config = dict(
    n_layer=9,
    d_model=512,
    n_head=4,
    n_kv_head=4,
    head_dim=128,
    d_mlp=2048,
    vocab_size=8192,
    activation='relu',
    norm='layernorm',
    norm_place='pre',
    norm_eps=1e-06,
    positions='learned',
    qk_norm=False,
    attn_scale=0.0884,
    bias='all',
    tie_embeddings=True,
    parallel_block=False,
    init='normal',
    init_std_qkv=0.0156,
    init_std_o=0.0156,
    init_std_up=0.0156,
    init_std_down=0.0,
    optimizer='adam_variant',
    lr=0.000704,
    beta1=0.9,
    beta2=0.99,
    weight_decay=0.51,
    lr_head=0.0051,
    grad_clip=0.5,
    warmup_steps=310,
    schedule='wsd',
    decay_fraction=0.302,
    decay_shape='linear',
    final_lr_fraction=0.05,
    batch_tokens=131072,
    seq_len=2048,
    doc_mask=False,
    train_tokens=760700000,
    steps=5804,
    dataset='wikipedia_en',
)
Each number is 128 + 32 x the weight over its row's rms, rounded and kept within 0 to 255. Layers, rows and columns count from 0. The size above them is the row's rms in percent of the matrix's.

# layer 6 MLP down (transposed), 2048x512, rms 0.0325, rows 1677-1701, columns 320-383
size [ 92 102 100  96  98  89 100  96  94  94  95 105 102  88 101 110 106  81 114  94  92 102 101  94  92]
[[131 144 131 141 141  87 131 162 132 144  76  78 136 127 101 150 161 195 154 165 135 173 136 158 176 136 163  79  83 169 191 118 117 170 107 104 122 119 141 162 158  90 155 143 134 165 167 192 124  74 185 136 137  83 192 170 163 124 133  67 139 162  96  94]
 [ 98 180  88  45  91 185  96 166 200 173 135 147 139  86 100 197 125 126 127 111 101 109 195 130  97  82 104 123 101 135 121 198 174 185 125  40 163 115 170 132  86  53 156 112 160 124 134 109 108 133 102 104 115 100 104 113 144 124 169 121 134 146 139 145]
 [126 179 153 112 109  90 117 133  70 121 101 180  89 106 108 115  98 171 131 130 120  89 163 142 149 138 130  98 166 170 108  93 151  77 116 162  69 188 140 120 111  74 126 134 103 143 172  96 129 155 140 117 137  78 149  76 118 156  80 110  79 132 137 146]
 [123 127 178 135 163 146 107  93 121 154 185 152 110 170 129 138 160 175 202 112 131  81 102 108  86 160 144 148 141 150  99 109 148 167  99 160  68 142  98 120 169 178 141  92  43 137 141  78  99  32 113 167 105 125 119  77 175 177 137 131  93  78 134 116]
 [162 125 154 171 103 109 115  68 174  97 124 112 139 121 132 120  69 119 179 140 104  86 117 124 108  64  98 144 153 119 154 157 143 114 164 115  62  65 164  86 131 101  84 113 185  97  96 137 125 121 155 146 127 130 110 137 100 193 138 190 173 101 144 110]
 [176  86 103 193  90 128 191 139 164 137 149 138  98 112 172 195 115 136 163 142 160  98 120 114 157  87 154 110 114  99 169 147 109 110 154 176 118 126 102 139 178 139 151 102 131 100 145 117  65  92 134  80  46 131  92 121 118  98 170 151 118 152  44 140]
 [129 115 118 123 114  93 162  89 127 141 196  83 126 142 160 129 120 148 101 132 153 102  89 112 193 101 128 108 101 128 144 100 157 193 127 162  98 125 131 119 106 155 117 158 124 105 183 155 142 108  95  88 193  99  93 139 115  99 131  11 182 165 113 144]
 [102 157 167 173 118  91  68  51  74 124 147 107 153 124 165 155 154 127 141  90 176 185 139 135 176 135  99 129 141 134  40 129  99  97 173 151 166 148 141 157 149 134 111 113 115 138 188 127  67  76 102  65 173 191  67 129 145 122 109 181 124 184 106 122]
 [116 169  43 105 125  93 171  96 118 153 161  90 109 133  78 113 137 102 113 143 113 118 216 172 173 161 121 176  63 149 125  96 148 162 147 118 143 100 131  81 100 159 121 127  95 145 120  99 124 111  72 112 169  95 128 111 163 203 144 118 122 124  99 112]
 [131 102 124  96 151  84 128 111  96 119  61 117  82  96 115  94 152 138 148  88  84  85  99 160 167 111 111 202  91 159 178 118 121 137 133 185 113 158 119 134 124  92 119 111  59  96  81 105 122 160 150 150 125 150 109 131 115  78 137 106 119 152  89 102]
 [ 78  77  93 125 117 173 125 206 143 166 145 132 100  90 104 139 148 121  83 178 150 167 149 184  70  94 130  97 119  90 149 111 189 164 110 121 114 106 139 160 129 152 163  91 103 151 144  84 109 122  83 189 139 114 150  91 121 159 108 149  87 164 139 101]
 [114 163 127 177 154 142 143 107 151 149 145 138 164  55  89 141 100 119 118 151 124 202  98  68 107 179 121 115 107  96  77 150 142 174 179 157 148 136 101 117 195 120 118 146 140 124 128 133 157  55 128 123 132 159 115 187  81 141 116  76 119 143 141  63]
 [112 114  78 109  97 125  69 115 147 148  91 135 113  78 141 128 129 113 147 165  98 117 130 156 163 174 139 116 124  93  99 158 132 115 147  78 143  98 111 120 193 122 162  98 135 145 134 106  97 106  59 145 129 110  67 134 160  94 176 116 133 114 131 192]
 [137 153 147  79 123 115 126 151 150  58  97 118  88  84 104 110 112  94 135  82  66 114 127 126 116 159 128  99 110 195 126 113  87 106 166 187 129  69 163 111 158  89 139 127  54 116 180 148 179 130 119 121 142 162 134 142 119 146 170 147 130 177 111  89]
 [145 148 102 148  82 121 173 187 109 140 104 113 238 149 131 154 139 155 165 147 147 136  89 124 151  99 151 126 135 165 142 151 149  67  80 142 124  97 130 128 148 195  26 125  85 119 118  99 158  98 101  90 164 142  73  96 129  99 132  87  98  97 127 148]
 [140 122 155 116  67  87  66  85 145 157 101  99 120  85 183 156 145 136 101 134 136 142 177 149 166 184 129  79 111 137 161 136 117 115 152 153 141  85 127 124 202  92 122  74 112 114 131 116 103 164 116  51 133  94 116 129 125 114  92 130 161 156 174 137]
 [ 94 122 162 176 110 161 110  60 126 105 175 151 198 127 137 168  71 170  81 192 157 127 142  94 136 147  99  96 158 146 113 120  80 116  92 126  98 126  59 106 128 185 100 149 118 111 157 139 163 119 104 136 221 160 108 159 155  85  66 122 158 165 170 138]
 [115  99 142 162 134  56 136 147  97 160  71 104 146 151 111 144 134  79 109 140  99 146 126 133 158 165 141  45  89 120 180 123 133 195 143 143 137 145 174 117 166 186 176 101  67 155 137 114 139 131 131 102 151 114 105 186 142  81 157 167 170  80 149  91]
 [138 130  60 129  71 144 103 135 111 117 159 162 147 161  91 138 128 114 123  72 139 145 121  90 120 123 144 117 149 143 115 162 105 106  93  98 145 117 105 205 117 110 102 144 109 105  92 104 133  74 118  95 104 127 101 142  49 187 140 123  91 104  98 125]
 [129 132  98 140 113 145 107 138 107 161 148 153 138 166 162 105 129 140  97 165 154  85 133 202 160 232 110 124 186 144 176 109 173 163  94 151 137 105 129 141 152 118 112 150 167 126 152  92 152 187 124 133  65 140  79 133 150  85 163 112 128 112 208 135]
 [116 196 130 156  83  49 162 106 162 127 146 168  87 113 167 126 129 111 161  82 106 116 143  67 159 145  84  68 109 114 116  73  99 112 106 182 124 110  94  94 135 112 158 100 112 181 153 127 138 117 144 182 134 132  81 123  85 115 123 123 124  93 102 169]
 [165 133  67  76 173 164 133 154 128 144  98  83 116 126 106 177  94 124 115 131 121 196 105 106 141  98 162 156  48 172 146 179 183 166 164  93 210 149 136 164 149 142  93 113 100 134 123 107 141 102 125  66 154 112 136  74  98 119 163 102 150 118 111 189]
 [162 147  82 177 132  64 148 160  90 137 119 126 112 169  94 147 161 131 110 173 129 137 146  87 152 151  90 193  80 126 126 133 119 122  81 109 132 125 162  86 108 147 112  76 130 126 125 128 108  96  82  95 189 126  84 138 141  99 116 107 107 113  89 143]
 [112 102 118  98 153 146 192 105 118 162 162 170 162 145 126 135 101 118 156  92 103 142 125 163 159 109 105 159 156 135 147 163 128  64 176  59 124 195  82 104 136 115 159 111 157 148 169  95 113  74 156 133  94 137  90 144 133 151 163 137  90 141  98  81]
 [118  98 148 106 109  67 105 150 140 124 135 122  90 137 183 140 108 130 120  88  70 156 112 132 155 126 146 164  40 122 165 174  96 170 107 141 123 148 106 124  98 110 149 119  92 118 129  95  83 101 173 131 164 105 122 132  92 149 165 185 117  75 153 215]]
# layer 6 MLP up, 2048x512, rms 0.0349, rows 1678-1701, columns 320-383
size [101 102  97  99  93  97  94  97  91  95 103 100  93 100 108 106  88 109 101  98 102 100 101  92]
[[167 183 179  65 157 136 156 127  91 127 133 141  73 180 109 134 163 171 135  84 164 136 121 154 102  88 182 142 105 169 170 115  56 152 136 131 167 188 109 121 153 145 153 110 154 139 105 122  85 100 101 145  28 131 157 127 121 149 120 149  99 133 196 173]
 [103 213 127 142 117 181 184 146 183 137  68 216 128 135  91  98 154 140 127 123 168 130 119 111 121 139 175 102 174  80 104  94  54 122 108  84 146 179 105 160 105  96  64 149 228 116 118  95  69 133 147 147 114 108 126 107 176 112 161 156 126 112 186 117]
 [145  73 207 175 110 164 190 104 113 135  93 117 174 137 137 133 109 156 126 123 119 130 182 140  90 139  92 120 182  99 108  94 135 110 143 123 138 140  97 117  89 157 171 118 197 166 154 160 131 134 167 168 156 147 132 149 166 112 124 134 104 147 183 135]
 [124 113  90  70 138 158 151 110  75 159 118 160  87 105  70 161 102 141 147 154 146  71 138 161 128 140  93 119 145 170 129 110 117 102 131 106 132 100 146 147 110 102 158 123 135 116 114 133 136 129 132 124  61  96  85 133 105 146  99  99  86 164 162  81]
 [ 89 179  96 107 154 164 155 117 148 156 178 134  92  73  64 133  99 142 114 143 133 117 168 158  95 104 146 152 151 158 187 121 104 128 137 132 155 145 159 127 113 140 120  82 147 122 115 160 135 173 146 188  95 104  87 116 105 154 145 121 128 127  95 117]
 [111  86  92 106 105 119 171 130  66 195 123 142 148 129  95 138 114  68 186 110 122 117 105 178 207  64 132 123 154 174 136  89 120  92 197 161 131 153 125 132 129 149 126 148 110  76  95 183 111 122 119 122 172  89 152 149  70 106 143 143  94 138 124 159]
 [133  47 156 130 139 159 114 117 118 130 120 110  80 127 107 138 134 154 226  52 124 117 141 147 137  95 173  86 160 102 147 109  79 146 129 120 142 159 145 107 140 121 131 107  99 121 105 101  49 130 149 115 137 135 109 138 178 184 155  37  63 117 100 173]
 [ 74 144  99  83 118 163 155 149 102 113 126 143 179 128  97 120 120 123 118 159 151  96 113 109  99 190 157 168 124 125 130  72  77  83 158 127 175 105 165 124  93 114 121  89 103 164 150 184 144 143 118 148  91  81 132  98 164 119 102 174 109 207  67 147]
 [115 124 123  85 136 125 152 189 119 126 110 118 111  73 131 181 134 102 211 118  89 122 111 115 122  98  94 186 185 121 103 139 143 122 132 177 180 141 115  90  81 119 180 126 115 116 118 149 196  88 211 108 110  60  96 191 118 101 156 107 114 160 160 159]
 [121 156 165 124  30 113 181 102 108 109 124  97 114 128 185 158  84 177 138  90 124  90 161 125 105 123 140 109 156 142 121 100 134 133 154 130 110 163 126 164 111 116 120 139 171 162 119 108 116 105 136 104 141  85 147 134  38 148 112  88 128 179 124 128]
 [ 97 105 130 139 180 156 111 114  79 158 145 120  94 116 158 223 164 166 146  66  36 114  86 190 174  75 173 175 101 142  96 157  94 142 140 124 197 131 118 139  95 161 148  81  92 128 128 127  45 130 121  61 142 134  74 170  94 110 114 123 123 151  89 121]
 [ 75 145  86  68 127 175 186 103 107 155 147  70 142 107 157 132  73 168 122 166 149 141  56 105 130  93 129 126 145 170 116 119  96 136  70 125  94 143 106 171  91 132 167 108 133 115 141 147  64 124 100 137  60  60 127  90  68 145 112 117 116 107 100 105]
 [143 177 104 121 166  88 131 138 104 128 137 141  83  75  98  97 163 149 139  98 171 188 145 161 166  90 110 200 111 174 185 113 146  91 127 169 111 128 116 127 136 157 142 177 119 129  66 113 173  82 139 155 110 132 110 168 140 148 154 127 109 102 115 106]
 [175 115 129 105 138 154 164  99 125 113 149 102 120 121 136 155  87 156 152  96 161 178  90 169 134  58  86  94 154 144 141  54 138 119 170 162  78 106 127 140 105 151 125 107 122 172 111 124  81 132 188 179  92 122  61 126 118 140 182 111 116 129 119 120]
 [125 138 190 170 131 149 123  72 166 139  83 106 139 110  96 156 115 118 138  96 154 129 140 115 101 138 148 117 142 149  74 117 141 188  96 129 104 147 168 143 102 116 121 150 180 141 114 107  90 128 171  87 159 144 148 118 102  97 114 128  88 215 153  71]
 [146 102 158 140 167 173 122 145 149 201  56 128  78 116 141 103 159 136 143 148 151 151 146 163 185 132 117  79 153  56  91 168 125  93 139  85 120 130  60  92  93 122 106 158 155 181 107 121 137 160 120 122 141 138 144 152 161 101 127 124 110 105 133 125]
 [135 143 168 148 108 109 132 102 161 124 116 178 106 104 103 127  86 114 133 117 164 145 165 104 115 121 109 175 181 130 127 167 160 132 147 154 120 159 146 102  82 139 102 137 225 104 136 117  63 137 164 111 132 152 151  99 159 161 133 115 114 191 178 117]
 [152 132 132 133 142 146 156 107 107 120 148 137 165  94 140 145 118 119 158 122 112 209 193 195 154 154 142 141 121  97 157 148  53  75  97 115 134 101 119 106 122 118  97 118  87 127 137 167  97 118 139 208  53 108  73 176  36 166 137 146  81 119 120 152]
 [ 99  85  99 132 110 196 119 100 103 148  73 138 118 125 116 142 124 135 179 173 154 149 176 136 137  59 102  93 156 201 201  91 158 145 142 128 157 188 109 134 122 102  98 176 143 173  84  83 112 135 125  61 162 125 100 146 101 161  86 136  90 113 140 117]
 [122 146  92 110 152 117 144 170 128 125 119 159 136 125  52 141 186 114 182 151 132  78 135 214 129 133 103 151 114  68  71 112 145 108 133 162 167 171 177 131 158 119 138 111 157 161 140 195 166 101 126 108 189 111 143 141 149 182 153 119  79 115 129 105]
 [ 81 197 175 108  82 140 171 185 197 164 114  87 141 118  81 110 140 150 141 106 119 132  97 164 124 146 137 154 102 147 137 161 166 102 131 136 154 117 104 191 100 146 108 146 142 186 148 194 149  92 140 193 126 115 105 129  97 145 145  65 106 174 143 112]
 [ 83 145 173 173 107 180 161 130 104 134 139 173 115  46 119 154 112 136 161 113 118 120 190 128 157 154 147 154 146  88 110 117 103 116 164 157 174 157 158 120 161 109 135 153 178 102 109 143 181 138 181 153 123 123 112 102 138 128 152 106  96 148 110 119]
 [126 127 167 119 176  71 133 130 158 157 138 128  93 102 134  87 159 161 185 191 152 104  46 166  96  99 119 108 120  80 133 205 158 187 173 115 132 145 221 147 133 153  90  45 125 156 120 159 106 115 139 139 139 116 156  80  99 157 145 104  93 110 154 147]
 [155 141 176 169 180 132 141  84 134 158 130 118 187  91 128 116 175 164 209 106 154 111 106 124  74 107 148 107 116 130  75 167  98 150 160 184 140 148 187 118 148 137 138 213 108 126  94 141 107  89 144 132  67  62  35 161 119 104 143  78 110 127 146 135]]